config.toml
num_hidden_layers = 9
num_attention_heads = 4
num_key_value_heads = 4
vocab_size = 8192
norm_eps = 1e-06
rope_fraction = 0.75
qk_norm = true
bias = "none"
extras = ["some layers without attention", "local attention windows", "exclusive self-attention", "value embeddings", "value residuals", "hashed n-gram embeddings", "a smear gate", "learned residual scales", "capped logits"]
init = "normal"
init_std_o = 0.0267
init_std_up = 0.0267
init_std_down = 0.0
beta1 = 0.95
dataset = "wikipedia_en"
Each number is 128 + 24 x the weight over its row's rms, rounded and kept within 0 to 255. Layers, rows and columns count from 0. The size above them is the row's rms in percent of the matrix's.

# layer 5 attention value, 256x256, rms 0.0932, rows 239-255, columns 192-255
size [ 92  88  90  90  92  85 100 107  84 100  94 102  85 103  98 111  89]
[[ 77 119  91 105 132 107 172 123 152 174 164 107 112 120 151 146 126 118 116 104 177 114 155 116  90 110 114 156 116 100 135 195 117 120 115 128 132 109  98 148 128 128 157 136 125 126 124 125  80 190  95 144 105 104 121  99 108 145 108 164 157 167 125 142]
 [153 112 153 161 131 145 132 166 144  83 104 164 109 123 130 134  99 115 116 157 120 110  88 111 127 110 124  96 151 134 161 108 107 139 169 107 120 144  77 116 159 128 132 135 130 126 170 180 157 112 115 102 144  80 115  89 153 111 129 142 121 121 112 115]
 [107 116 154 117 154 126 116 119 119 114 145 141 133 112 125 132 170  96 144 111 145 137 157 114 100  89 119 142 145 102 129 179  72  93 146 141 123 117 118 137 166 154 158 107 123 144 148 157 143 114 112  95 121 113 110 128 113 158 121 119  74  96  71 123]
 [154 160 120 119 133 112 130 128 149 126 142 110 132 109 155 110 121 151 143 136 129 147 131 121 143 128  73 114 137 108 112 119 175 157 121 127 116 155 161 120 112  96  81 126 147 147 110  84 107 123 123 143 144 177 130 118  95 156 144 123 163 129 147  86]
 [116 111 115 123 103 120 118  72 113 155 127 116  93 153 133 114 159 144 143 128 119 144 150 143 148 147 135  97 120 119  99 146 102  90 130  97  94 128 156 152 156 121 129  91 147 133 125 154 144 103 118 133 100 188 112 119 137 142 109 138 153  90 107 122]
 [112 125 130  71 164 122 123 156 153 125 128 146 166 141  62 154  90 117 128  65 124  49 134 132 137 113 106 121 113 117 123 118  88 159 139 105 153 113 111 130  89 146 145 177  98 134 130  97 105 167 118 127 149 135 141 153 122 136 127 132 147 138 147 148]
 [142 183 167  73 138 115 103 123 161 135 126 127 180 146 104 120 148 125 117 154 146 134 129 121 130 137 123 150 126 115 124  64 116 143 122 160 123 124 155 121  63 138 101 172 104 168 114 128 104 115 156 145 150 123 141 189 115 126 141 117  99 164 136 126]
 [110 119 111 102 121  98 152 135 138 114 138 124 122 113 175 121 165 114 112 144 128 142 154 114  97 137 141 156 156 122 167 136  94  81  90 189 128 119 172 172 128 121  84 160  92 161 157 129 123 115 103  83 120 143 106 127 111 119 131  99 114 150 116 140]
 [122  82 113 102 141 151 123  99 119 144 122 157 120 139 123 119  35 131 161 106 143  98 113 148 126 136 131 111 131 148 134 140 163  78 121  72  96 173 119 120 146 146 118 149 144 150 120 134 108 134 130 120 124 103 129  89 179 109 135 146 148 114 151 129]
 [110  90 159  88 115 125 133 138  88 142 135 172 103 103 150 130 147  99 113 116 139  92 115 111 149 120 132 108  79 114 136 142  97 103 110 151 129 126 153 219 147 133 103 193  68 148 140 123 151 116 123 108 115 122 119 110 132 150 111  88 144 120 140 166]
 [114 127 119  70 146 110 115 110 148 113 116 112 206 132 156 146 112 108 135 109 130 150 110 164 104  78 102 128 132 115 114  96 110 139 152 136 157  84 152 147  99 147 120 156 126 125 124 122 131 119 132 112 139  80 106 204  97 109 133 128  92 106 105 122]
 [140 126 115  98 146 113 133 127 143 100 134 135  91 145 109 143 124 120 118 111 136  93  93 116  95  90 112 102 101 133 122 181 111 122 166 111 122 105  67 124 155 120 120 144 166 133 142 133  99 137 156 126 110  64 138 114 110 135 100 153 121 136  93 128]
 [130 133 136 112 142 135 148 151 132 131 138 139 153 115 113 133 171 141  83  97 139 149  83 130 137 154 127 124 101 106 125 137 122 176 118 124 104 118 111 146 131  96 135 117 139 134 140  74 151  99 118 142 104  86 126  95 129 142 135 123  90 106 120 151]
 [163 132 168 174 149 139 121 142 147  77 128 126 159 140 130 122 201 139 108 158  84 183 137 112 157 168 130 139 105 150 151 117  97 121 115 156 159 131 144 132 173  87 164  83 133 149 116  95 118 108 146 125 119 100 132 174 120 125 158 117 103 123 131 159]
 [ 95  62 123 137  79 119 114 138  87 174 128 162 146 140 159 117 143 153 148 106 168 127 115 151 108 100 163 100 132 143 138  98 155  97 100 157 121 171 165 146 119 118 123 102 118 141 130 146 135 123 113 159 138 181 106 105 165 138 114  71 115 119 132 105]
 [121 129 132 116 171  91 130 173 119 131 140 118 118 113 139 131 201 125 118  96 132 104 202 106 129 122 103 111 110  96 172 135 172 155 119 177 106 134 134 117 149 147 131 109 125 149 126 134 105 141  61 139 117 196 132  97 117 132 120  96 121 153 147 121]
 [150 125 130 125 138  97 139 164 122  92 143 135 184 128 116 147 107 106 127  89 114 146 154 115 138 128  90 146 174 150 101 123  99  96 136 132 111 159 125 101 110 111 110 128  90  82 145 137 174 145 157 141 141 116 130 173 120 114 137 108  93  92 138 118]]
# layer 5 attention output (transposed), 256x256, rms 0.0926, rows 239-255, columns 192-255
size [ 94  88  89  92 100  83  94 103  84  97  99 102  84 102  93 108  80]
[[108  98 144 101 114 146 143 116 163  99 162  84 140 103 105 156 123 133 154 124 144 167 123 152 143 139 116 136 135 127 152 127 105 111 152 101  93 141 112 152  91 160 124 109 109 113  78 121 120 129 150 132  93 112 130 127  72 125 149 110 156 169 158 137]
 [148 145 141 138 120 106 148 154 134 145 126 180 108 126 185 163  91 108 188 157 115  57 163 106 142 106 148 162 103 158 130 116 137 133  48 134 137 144 127 134  93 122 140 191 128 136 111 162 128 139 147 190 136 164 138 131 145 168 120 114  86 116 124 119]
 [135 161 114 118 127 176 119 121 134 161 142 163  97 142 126 157 153 118 117 121 141 112 106 131 118 156 154 136 140 144 125 103 127 119 149 156  81 153 150  93 103 157 113 110 135 166  92 161 144 143 168  90  78 107 145 171 115 132 149 141 117 131 130 129]
 [115 147 148  98  60 106 148 143 123 111  76  96 135 142 125  72 149 134 126 123 112 165 106 163 118 120 104 124 126 124  87  85 103 142 145 101 143 152  83 111 135 121 155 146 142 121 138  88 169 132 105 125 122 111 101 153 107 102  93 116 155 177 130 101]
 [112 142 139 135 110  85 155  98 124 150 113 122  84 131 130 121 154 125 121  81 112 176 162 112 117 142 109 121 155 124 103 143 138  87 107 142 171 190 134 162 150 141 143 133  97 105 109 134 149 134  88 144 141 104 143 126 132 100 109 129 138 136 109 118]
 [133 152 122 125 147 176  96 124 142 120 122  96 127 103 102 112 142 134  85 115 118  82  75  97 118 115 141 121 134 112 161 111 121 142 142 161 132  94 121  88 117 111 138 141 124 114 125 147 119 156 117 106 150  77 112 132 113 109 148 113 134 129 104 122]
 [105 150 186 122 176 133 120 135 146 110 125 117 165  96 122 122 116 132  74 145 102 137  81 166 141 139 165  85 107 115 146 134 115 140 154  93 113  88 141  61  91 125 116 119 173 149 188 111 137  80 102 135 159 119 109 146 127  97  97 138 140 112 165 141]
 [149 141 138 129 161  94 150 142 145 128 121 156 103 129 174 152 129 118 157 163 143 161 124 167  97 147 121 117 134 152 142 120 146 112  93 131 120 143 174 137 114 103  73 131 131 141 140 137 107 110 139  90 140 148 120 144 108 135 137 159 169 117 142 145]
 [145 113 138 128 100 138 114 117 122 139 136 164  59 157 106 144  92 129 126 121 149 126 156 106 178 110  94 102 132  94 146 106 115 106 167 103 123 156 130 144 138 128  90 144 138 121 116 147  92 172 103  86 128 133 155 102 148 127 151 138 136 138 123 151]
 [137 127 140 119 146 113 114 122 131 111 111 154 107 161 152 130 141 140 126 158 124 137 103 120 155 106 156 121 119 164 135 135 141 135 105 161 120 125 157 159 104 162 115 148 144 106 139 156 106 113 157  77  78 125 150 122 155 130 143 186 151 114 135 150]
 [146 156  90 141 162 144 126 138 166 104 141 139 159 151 147 181 121 130  85  89 142 104 121 185 129 109 151 103 175 120 153 118 145 110 163 130 156 129 190  60 131 113  88 103 147 147 134  90  98 126 147 133 130 100 105 183 155 116 121 109  97  89 144 160]
 [152 136 106 133 115 107 127  81 124 144 123 140 149 104  81 200 137 156 168  95 157 104 124  74 116 110 133 137 107 135 157 109  82 101 142 124 152 116 119 144 109 149  79 132 138  78  44 154 118 134 131 172  90 112 107 114 105 163 106  95  91 131 117 146]
 [109 112 138 108 128 130 140  69 160 116 130  94 175 113 125 157 140 147 147 118 149 114 144 178 127  95 118 116 126 143 143 130 161 144 119 140 138 122 133 149 107 120 141 107 137 129  88 122 155 106  86 175 130 137 120 139 129 138 128 107  84 155 129 120]
 [130 148 102 164 143 134  89 122 138 126  99 129 144  95 159  94 178 116 110 154 118 121 131 161 116 133 144 114 151 175 132 126 144 144 108 120 107 130 144 129 137 116 180 138 123 149 172 131 161 144  69 132 143 139 111 156 161 130 127 184  89 101 154 184]
 [142 126 139 135 146 154 167 121 165 155 139 145 124 147 141 118 130  94 129 150 145 124 136 138  94 126 123 121 136 147 117 177 146 124  95 165 107 114 147 136 150 108 106 114 151 111 125 162  89 115 123 172 119 123 127 130 111 152 167 139 180 123  96 123]
 [105 129 120 113 144 136 151 122 123 140  98  81 152 134 163  82 183 110 114 120 114 150 124 137 139 127 116 159 125 141 127 115 124 168 129 160 123 118 104 161 106 125 141 121 100 127 138 137 177 135 108  96 132 157 144 157  81  76 122 135 141 169  95 145]
 [138 193 120  99  98 138  95 126 148 170 123 127 104 105 126  95 102  85 107 136 134 132 105 133 125 170 164 102 122 192 126 111 162 168 149  81 108 113 131  76  94 102 127 111 147 112 117 147 121 131 139 107 142 142 144 158 108 127 102 104  94 100 155 120]]
# layer 5 MLP up, 512x256, rms 0.0965, rows 0-35, columns 192-255
size [ 96  98 112  96 107 109  95 102 101 104 107  93  99  90 101 115  89  92  94  70 115  81  86  98 107  78 119  94  97  91 103  96 106 102  86 104]
[[136 138 109 102 108  89 124 121 152 118 108 130  86 115 116 140 142 126 143 129 116 140 104  67 133 138 145 111 142 131 149 156 137  96 102 129  91 137 102 106 127 165 100 121 128 130  66 123 116 145 148  99 101 130 128 164 101 134 129 139 146 156 160  98]
 [148 141  94 135 169 144 142 191 144 158 107 121 130 133 118 157  83 120 131 151 110 107 140 128  81 110 111 153 163 108 120 154 100 104  89 199 165 136 160 158 109  69 125 103 108 126 128 128  93 162 132 107 127  99 144 142 121 155 147 152 159 144  95 132]
 [160 124 123 154 133 127 132  94 122 124 112  80  74 103 114 153 130 170 135 149 127 157 142 108 148 132 148 120 155  94 100 124 119 157 159 117 106 120  97  93 118 106  71 132  96 100 139 129 160 103 147 131 146 135 123 176 135 116 136 137  95 136 134 127]
 [122 149 133 148 105  72 146 152  86 117 132  51 123 129 121 128 155 132 128 126 115 136 135 132 137 111 129 143  89 126 154 168 148 133 147 119 160 141 143 149 152 124 146 147 136 127  98 112 143 146 139 129 114 114 172 167  68 103 115 134 135 118 115 113]
 [138 134 129 128 106 157 124  95  96 152  71 138 130 113 106 190 140 177 104 130 106 117 141 104  93 114 134 121 156 161 139 132 113  85  98 121 127  54 136 125 113 125 116 146  88 119 128 152 138 133 164 146 155 162 155 122 106 126 130  77 105 152 129 132]
 [170 139 140 110 115 122 131 114  99 126  94  98 122 139 140 128 160 110  65  93 125 120  90 145 109 132 159 106 153 144 107 146 109 137 178 118 190 174 119 146 132  95 141 157 108 122  99 108 130 144  87 177 132 129 120 140  88  99 132 117 105 142 145 150]
 [115 160  66 135 103 137 127  79 138 131  75 131 141 134  80  92 123 154 110 138  82  94 139 118 105 145 136 147 148 167 129 139  96 132 134 110 137 109  93 139  96 147 139 112  63 146 114  91 118 157  86 155 157 130 151 146 153 101 113 120 124 144 150  84]
 [138 128  68  93 190 125 173 121  85 118 120  98 125 165 138 137 143 103  99 140 108 117 144 117 118 152 186 127  88  90 130 136  86 114  91 157 120 128 152  60 132  95 188  84 145 116 126 121  83 148 135 167 136 112 127 104 109  92  91  62 138 150 124 104]
 [161 142 103 151 113 134 119 139 111 130 115 150 146 168  98 141  92 154 132 124 127 116 159 150  86  93 125 124 157 168 109 166 129 136  83 181 179 120 209 152 112  88 135 123 119 146 119 117 139 138 173 142 142 135 188 129 144 174 132 124 149 138 103 134]
 [101 121  92 148 106 121 130 134 122 157 126 147  96 106 150 161 129  96 127  72  99 146  96 134 124 137 143 123 148 143 140 133 138 138 129  97 145 135 129  98 125 107 121  97 100 108 123 118 123 142 100 122 115 116 124 127 110  88 134 133  95 113 132 166]
 [165 100 116 129 128 123 145 103 101 143 100 110 180 154 118 121  90 156 101 138  93 128 124 107 152 115 187 106  93  87 125 135 101 118 110 100 104 129 128 129 147 178 147 136 171 136 139 121 115 137 130 164 119 184 158 102 106  79 129 126 129 122 163 132]
 [156 143  89 142 142 136 184 167 151 122 121 105 122 176 137 161  91 139 109 133 115 100 139  90  98  93 135 122 168 114 105 114 124 150 129 153 138 150 142  97 149 119  77 135 150 139 131 135  88 161 200 137 146 148 176 122 113 120 198 131 133 138 125 116]
 [129 113 103 125 153  90 145  96  69 123  89 135 116 113 150 136 144 155 149 138 105 133 131 112 123  90 116 137 173 161 111 138 144 167 126 119 130 149  82 142 113 148 134 154  92  86 133 124 120 152 146 127 164 110 146 108 121 123 135 134 136 144 111 135]
 [136  92 167 115 166 140 127 123 156 152 118 123 131 119 102 159 140 113 117 104  71  76 108  77 118  88 123  91 118 129 179 170 133 179 125 141 150 135  99 125 181 132 137 118 155  97 141 155 151 189  85 138 131  94 120 110 120  87 107 150 116 108 132 135]
 [163 119 133 139 107 171 129 105 110 152 105 114 138 126  91 163 102 161 129 103 127 119 139  81 154 126 132 139 127 119 176 170 156  93 110 149 181 143  67 140 159 145 151 133 121  94 102 128 129 134  98 126 137  54 123 138 149 169 118 124 157 140 171  98]
 [112 133 100 122 127 138 138 168 107 132  81 122  93 138 121 157 112 119 125 141 156  98 139 117 105  98 167 106 111  99 154 157 110 139 150  98 147  94 128 165 127 145  98 116 104 160 132 108 148 138 162 169 146 131 136 141 119 136 147 116 137 142 105 115]
 [107 123  85 127 106 112 134 127 143 140 110 134 115 130  97 129 126 151 122  97 128 132 153  90 122 153 144 145 130 113 109 107 139 134 130 138 123  91 122 102 138  92  91 109 152 145 111 114 114 145 128 151 155 137 111 154 104 148 123  69 108 145 161 130]
 [125 119 124 126 180  91 127  94 154 133 123 100 139 143 104 137 118 122 119  91 103 104 107 108 111 129 177 131 145 131 187 167 128 156 103 164 185 124 160 135 116 117 103 139 122 129  94 134  92 153 117 145 150 139 136 114 125 161 130  71 117  91  93 156]
 [164 103 114 120 170 130 131 127 136 154 136 121 104 167 142 196 123  94  85 114 145  95 113 127 103 143 104 145 109 120 117 110 129 122 117 101 124 139 112 143 133 103 110  97 118 123 119 129 150 140 114 168 127 138 129 129  97 135 173 113  46 104 110 182]
 [134  92  78 139 148 107 156 122 127 152 133 118 109 121 130 125 119 111 160 106 149 119 136 132 137 156 156 111 118 140 103 106  97 127 126 129 187  98  98 103 134 117 102 167  98 142  66 112 161 123 104 156 133 120 109 134 110 156 131 126 139 148 166 139]
 [143 128 126 123 108 112 139 115 118 117  96 137 138 124 106 123 124 169  28 132 134 115  97 109 138  88 168 123 127 132 141 132 140 159 122 141 184 104 109 117 135 107 139 146 103 116 119 124 126 113 119 108 126 121 161 118 128 125 107 137 157 122 122  94]
 [131 131  89 128 100 146 144  90 145  88 121 128 113 119 151 136 162 189 144  99 143 109  84 142  60 149 115  89 128 121 111 149 105 128 147 140 110 147 121 138 108 149 140 176 154 155  96  94 123 132  95 137 158 106  89 109 124  92 110 117 130 168 128 114]
 [182 152 134  78 151 148 124 159 139 152  71 158 149 114 129 146 120 139 120 147  58 142 113 111 110 131 127 109 110 148 130 164 127 142 142 119 117 105 156 134 160 107 132 165 105  97 107  89 132 153 152 116 142 134 116 171 119 113 106 139 141 112 163 117]
 [123 143  85 117  97  72 143 128 146  81 131 110 174 102 105 116 162 119 127 130 127 119  79 147 108 139 138 118 154 109 156 118 115 111 111 124 124 100 133 129 100 139 159 158  89  93 128 118  80 129  97 145 209 125 115 127 146 109 107 119 104 151 151 115]
 [129 119 169 177 142 146 132 143  98 120 135 113 155 128 143 167  91 142 137  87 115 145 140 130 174 139 176 110 158 129 127 108 133 102  84 142 151 124 154  97 142 170 144 124 147 112  82 112 137 108 139 138 135 139 165 117 117  69 106  97 112  91 100 111]
 [140 114  82 128 144  80 178 132 121 140  84 127 111 117 118 150 102 152 146 102  79 121 175 111 127 100 145 127 154 146 143 153 126 132 143 116 145  81 121 138 150 112 136 110  72  97 102 119 127 154 139 172 177 144 154 112 117 181 133 118 108 147  93 129]
 [143 140 139 121 149 165 135 132 120 156 104  96  75 142 112 204 134 129  84 153 105 115  99  93 144 165 209 100 137 103 127 138 107 152 125 131 122 105  96 145 156 152 143 117 123 134 109 142 148 131 123 100 134 137 127 191 127 141 182 114  83 116 114 135]
 [149  74 139 111 177 122 143  89 163 131  85 136 167 129 127 129 124 120 114 160 111  93 161 127 105 154 144 122 189 124 134 154 127 141 146 154 115 130 147 119  96 133 107 139  84 104  95 128 107 155 135 173 169 134 127 112 156 115 145 137 126 106 135 102]
 [162 108 109 130 104  90 170 170 115 156 134  92  79 129 171 137 132 110 126 137 109 132 133 106 121  99 137  97 104 117 157 115 147 134 132 160 186 124 132 158 178 132 151 172 108  71 120 160 119  99 130 153 155 119 163 143  86 116 170  82 114 105 109  93]
 [146 136 104  94 134 149 142 132 132 133  42 132 112 141 128 142 127 160  96 125 120 125  90  91  75 127  95 115 146 114 101 148 138 150 168 123 172 130 109 114 121 134 142 169 110 118 128 121 148 174 116 135 169  90 126 162 118  74 119 131 131 163 146 111]
 [152 137 133 119 156 114 136 115 108 110  69 116 131 175 112 166 100 151 145 118 151 132 132  70 140 141 128 107 134 155 121 101 157 141 101 119 125 129 120 125 123 152  60 120 160 150  82  89 141 122 178 148 123 104 161 131 112  93 169 150  91 119 155 112]
 [125 116 108 130 125 101 121 102 125 160 121 129  80 122  89 131 133 135  79 142  95 117 108 114 132 120 136 155 147 152 134 111 119 137 105 170  81 140 142 134 152 116  92  95 145 130 119 155 104 105 176 137 141 137 168 122 123 137 193 150 122 133 163 148]
 [160 159 121 133 162 134 124  92 127  93 148 112 136 128 134 162 180  97 111 101 115  94 152 107  70 138 147 118 175 136 125 169 110 134  98 121 139 120 132 111 125 153 152 136 150 143 123 132 140 110  86 147 150 145 152 108 124 118 155 125  95 109  94 155]
 [160 139 129 153 130 114 131 172 103 141 131 141 144 151  80 123 116 137 135  98  98 153 137 141 147 111 200  94 130 108 146 115 118 115 147 107 143 117 172 128 118 133 156 121 166 134 145 107 137 111 138 142 163 141 140 146 130  97 158 101 108 104 110  89]
 [135  98 127 112 156 111 129 155 115 185 129  97 117 158  90 145 181 127  87 130 109 120 148  89 146 121 129 101  98 119 136 157 160 119 138 149 139 103 135 128 125 120  89 101 126 116 114 152 153 153 153 148 127 158 133 158 140 131 130  90 116 151 134 166]
 [119 131  90 119 120 137 140 129 131 162 130  68 124 146 124 141 122 108 106 131 121 103 104 120  94 109 143 121 138  86 111 110 166 111 136 188 148  96 166 118 120 116 111 130 145 148 147 168  95 145 160 102 170  91 160 111 117 117 148 123 121 145  42 112]]
# layer 5 MLP down (transposed), 512x256, rms 0.0881, rows 0-34, columns 192-255
size [ 99  98 106  96 104 105  95 105 101  97 104  94  98  96 103 108  96  93  97  64 111  88  91 101 107  78 108  98  96  96 102  96 105 104  92]
[[139 114 135 109 109 146  87 119 130 113 130 143 137 110 146 132 118 105 114 108 148 155 112 136 133 125  95 127 127 111 178 143 141 108 121 119 118 127 128 134 102 127 108 126 138 131 143 143 143 122 136 108 140 133  98 118 116 138 107 106 108 143 123 102]
 [101 154 123 146 111 134  97 135 158 131 141 130 163 170 112  88 142  83 110  87 119 116 123 113 130 140 140 134 160 162 105 122 117 150 126 116 104 144 142 154 102 158 163  88 151  99 156 112 120 127 153  92  98 130 135 126 143 167 164 131  83 131 134 109]
 [147 117 103 115 169 100 130 145 130 136 150 113  94 152 127 111  99 154 118 112 125 161 135  97 147  59  99 132 124  86 113 121 111 136 131  90 159 107 118  95 127 144 134 130 148 117 151 127 144 100 142  90 130 133 164 123 158 138 105 119  84 120 141 138]
 [163 148 105 142 129 174  75 109 116  84 138 120 104 145 121 129 150  99 135 105 114 109 118  99 112 109 138  95 153 178 117 118 105 102 119 123 127 133 135  98 125 154  79 100 131 139 105 132 116 120 151 136 134 125  92 118 123 125 118 102 110 116  87  81]
 [122 144 106 103 134 179 124  82 139 134  66 180 139 135  82 178  97 122 143 109 122 121 125 124 150 121 155 148 148 170 125 115 138 140 129 100 119 146 121 102 142 129 164  89 115 170 127 115 157 165 118 126 135 141  97 195 112 118 119 102 123 125 136 138]
 [134 110 135 116 104 130 121 126  88 114 118 139 117 152 122  93 129 156 137 105 137 121 107 121 137 124 134 120 113 124 106 130  85 164 157 170  84 132 123 135 138 138 171 158 145 154  91 168 118 125 122 126 120 139 100 145 120 145  88 134 102 134 127 138]
 [116 121 131 134 179 138 104 165 130 110 134 156 118 129 142 156 110 137 111 116 150 122 137 137 117  97 131 106  64 112 126 168 100 124 121 133 179 121 125  98 141  95  97 112 158 114 132 136 140 104 155 127 110 132 113  87 117 123  93 102 120 103 167 116]
 [140 138  77 116 133 141 172 128  89 157 169 110 145 121 131 106 154 116 132 152 128 151 135 133 112 117 101 153  96 137 176  74 130 116 120 114 145 147 149 137 129 126 179 142 182 123  86  98 107  69  98 127 163 182 126  97 127 134 110 119 161 158 150 119]
 [150  92 125 125 141 156 139 115 149 130  91 168 141 143 111 120  82 130 154 116 104 139 102 139 136 154 125 140 130 179  87  82 135 181 145 117 172 126 177 159 121 121 175 113 144 114 139 126 145 128  90 117 186 111 161 119 140 120 133 131 120 130 108 126]
 [166 131 113 117 122 171 140 131 185  96  82 142 124 159 101  95 113 153 122  99 138 139 120 105 125 167 172 136 128 159 127 114 133 120 154 114  98 129 109 105 117 130 142 149  97 130 139 137 163 111 115  84 179 125 141 176 142 145 170 148 115 115 118 114]
 [182  98 142 144 146 154 154 113 117 120 110 108 107 137 114 131 137 134  87 130 103 114  90 141 159 131 106 152 161 150 151 134 116 134 188 136 132  89 129 105  98  83  82 125 137 149  91 109 127 112 122 145 160  90 125 100 110 105 129 144  82 133 134 130]
 [ 90 116 154 139 142  67 121 128 126 149 105 153 135 149 111  85 125 145 115 163 151 128 123 138 145 201 105 133 134 100 100 135 137 110 130 105  97 149 134 124 110 148 133 104 107 157  91 100 142 162 140 130 130 170 100 159 120 171 161 124 135 125 135 106]
 [144 154 140 153  47 160 118 122 161 141 119 145 127 101 142  92 150 165 130 139 150 115 108 131 153 105 125 126 174  97 101 136 129 102 160 126  78 160 116 123 114 160 152 106 137 137 151 114 131  86  66 141 143 154 123 150 144 105 132 165  71 110 122 127]
 [147 123 129 115 118 157  85 163 117 125 168 123 166  90 133 126 102 104 123 112 128 120 105 120 130 132 132 133 130 129 115 138  86 124 142 136 143 119 153 100 139 122 185 134  97 153 215 127 130 113 151 129 117 107  90 142 135  87 119 124 142  99  89  80]
 [121 165 110 128 104 113 133 149 134 146 106 126 138  80 100  74 139 132 152 134 132 113 102 164 147 130 104 122 109 139 136 179 135 127 133 108 101 101 113 107 156 126 138 154 130 130 106 137 169 142 173 104 106 162 136 131 105 124 132 155 166  92 139 221]
 [131 120 124 113 157 116 150 146 126 149 107  91 160 145 120  99 111 123 126 137 126 134 126 159 109 117 139  97 173 103 140  92 102 101 111  83 162 111 165 133 143 162 104 156  84 148 141 156 150 153 104 118 117  98 164 132 137 107 157 146 124 121 119 122]
 [ 93 140 168 160 153 122  84 122 144 155 167 139 112 117 125 126 102 121 156  99 143 121 171 152 137 137  98 160 123 115  73  93 128 146 122 149 140 178 134 106  98 136 138 136 143 127 132 163 120 148 137 158 125 148 115 140 131 153 146 108 139 122  88 130]
 [177 145 130 146 155  94  76 124  88  83 121 100 116 145 139 111 117 125 163 133 134 145 139 124 175 152 140  98 128 152 138  97 129  96 124 120 162 101 144 105 125 127 131  91 150 155 100 165 133  97 141 159 141 134 114 109 148 152 104 133 132 124 111 180]
 [118 100 107 141  77 140 129 137 193 140 194 106 136 162 112 165 135 125 119 117 185 122 152 118 103 124 138 118 146  95 111 109 124 158 130 115 146 145 124 136 116 128 118 136 137  78 136 131 142 129 102 103  92 142 135 112  92 146 131 121  76 165 116  88]
 [151 107 111 116 135 140 111 144 103 115 163 145 119 116 133 131 126 119 147 148 180 100 138 105 140 137  68 143 145  90 118 162  90 129 130 157 138  93 155 151 113 158  89 128 115 140 118  93 123 116 146  94 138 136 112 170 103 116 104 139 125 136 131 125]
 [133 130 142 124 122 163 121 117 148 112 110 181 181 183 114 129 130  94 101 131 133 131 107 139 157  99 120  94 115  93 113 117 109 132 141 129 150 145 128 143 122 137 138 117 115 125 117 114 156 141 102  84 145 145 109 137 161 130 136  98 128 127 149 117]
 [148 142 160 138 122 169 129 120 139 126 153 116 106  86 111 100 127  88 138 151 161 123 148 100 133 122 108 143 134 137  84 105 127  90 134 121 122 136 142  91 134 129 105 148 135 111 129 116 127 183 104 167 122 125 151 104 121 117 150 159 164 174 125 119]
 [ 97 126 106 138  88 140 159 140 100 119 117 102 137 134 118  86 114 106 169  87 157 134 163 133 133 130  86 127 124  97  94 105 142 131 131 161 126 107 108 139 131 162 168 111 150 150 164 136 166 144 130 105 163 151 137 159 113 142 141 141  99 164 162 105]
 [152 153 131 152 126 185 138 116 144  96 152 136 137 107  97 104 147 152 128 182 120 152 138 146 143 127 124 120  90  89 146 113  85 109 119 176 124 131 130 124 150 147 138 114 107 160 146 114  97 114 130 181  75 158 125 101 142 134 122 107 139 144 110 138]
 [145 123 117 136 159 144 165  95  77 120  87 111 125  86 155 162 129 189  52 134 109 123 128 151 154 123 157 113 160 156 143 110 112 143 150 137 144  93 155 143 134 138 113  96 109 104  89 117 131 143 135 144 146 134 164 130 106 112 125 149 143 110  88 159]
 [144 139 122 133 166 154  88 158 127 111  92 148 141 133 120 160  89 139 140  86 170 119 119 110 139 100 136  52 147 149 127  93  82 162 125 121 142  98 105 134 119 116 104 121 122 145 128 117 146 132 147 136 149 134 125 156  96  89 141 109 129 153 145 136]
 [ 99 196 150 158 130 107 103 123 158 113  87 110 125 114 100 112 143 124 142 149 128 156 136 118 148 128 102  83 126 103  99  89 133 119 130 119  98 120 132 117 151 114 108 153 160 151 134  91 150 141 180 146 101 151 128 142 108 103 123 124 158 126 137 109]
 [105 101 131 111  62 142 151 115 125 124 128  99 164 183  95 106 161 149 155 146 155 127 125  99 108 133 132  94 121  77  85 152  87 163 154  87 172 135  75 125  68 161 150 164 151  94 174 135 115 141 169 118 109 141  83 146 152 123 125 151 109  98 149 140]
 [116 126 149 144 117  97 116 149 134 117 125 137 161  92 136 137 122  97 114 142 132 114 170 123 116 140  87  98 119 101 132 101 119 111 119 159 154 129 163 151 142 135 121 157 147 148 143 150 161 177 133 149  54 132 125 141 146 129 116  99 171 112 103 118]
 [131 119 138 104 130 129 136  84 127 155 130  92 131 116 139 114 174 140 144 122 103 148  98 138  96 185  96 148 115 117 107 170 129 177 101 126 115 138 156 161 166 108 142  85 128 109 147 116 110 112 169 117  99 184 121 136 110 155 171 144 144 108 134 139]
 [158 170 135 111 138 139 147 157 153 114  82 135 131 131  80 117 168 153 116 134 155 139 120 106 133 137 123 171  83 187 144  67  87 169 123 110 129 116 136  92 115 142 123 113 126 156 123 129 164 103 168 144 113 103 148 117 148 128 153 126 145  94 145 129]
 [103 156 145 161 105 118 140 121 129  86 132  72 136 155 135 107 156 126 135 161 111  93 149 103 141 142  98 135 127 103 144 132 117 162 112 118 109 121 128 135 143  97 100 130 111 154 111  79 139 142 112  64 108 169 143 104  91 137 139 133 134 162 161 131]
 [148 169 143 122  95 111 143 115 130 148 147 155 158  90 112 115 138 102 127 111 132  99 102 135  88 111 116 119 167 113 114 179 108 163 129  95 138 129  61 164 136 164  91 132 129 116 126 137  96 107 116 101  91 138 126  93 152 118 110 163 100 137 112 169]
 [128 110 135 117 181 107 130 113  99 127  98  96  91  96  85 141  98 127 109 154 101 123 142 170 121 140 126 162 155  90 180 134 115 156  91 118 121 148 149 150 105 101 106  95 114 130 119 143 125 130 185 141 152 113  96 126 126 117 112  94 112 137 134 171]
 [136 112 139 134 134 166  89 115 166 107 152 148  75 144 111 133 117  85 131 119 145 184 120 151 149 120 124 141  80 126 125 127 117  92 105 164 143 121 125 127 104 151 143 111 137 127 153 141 141 155 113 113 106 151  87 122 117 127 108  86 161 104 131 130]]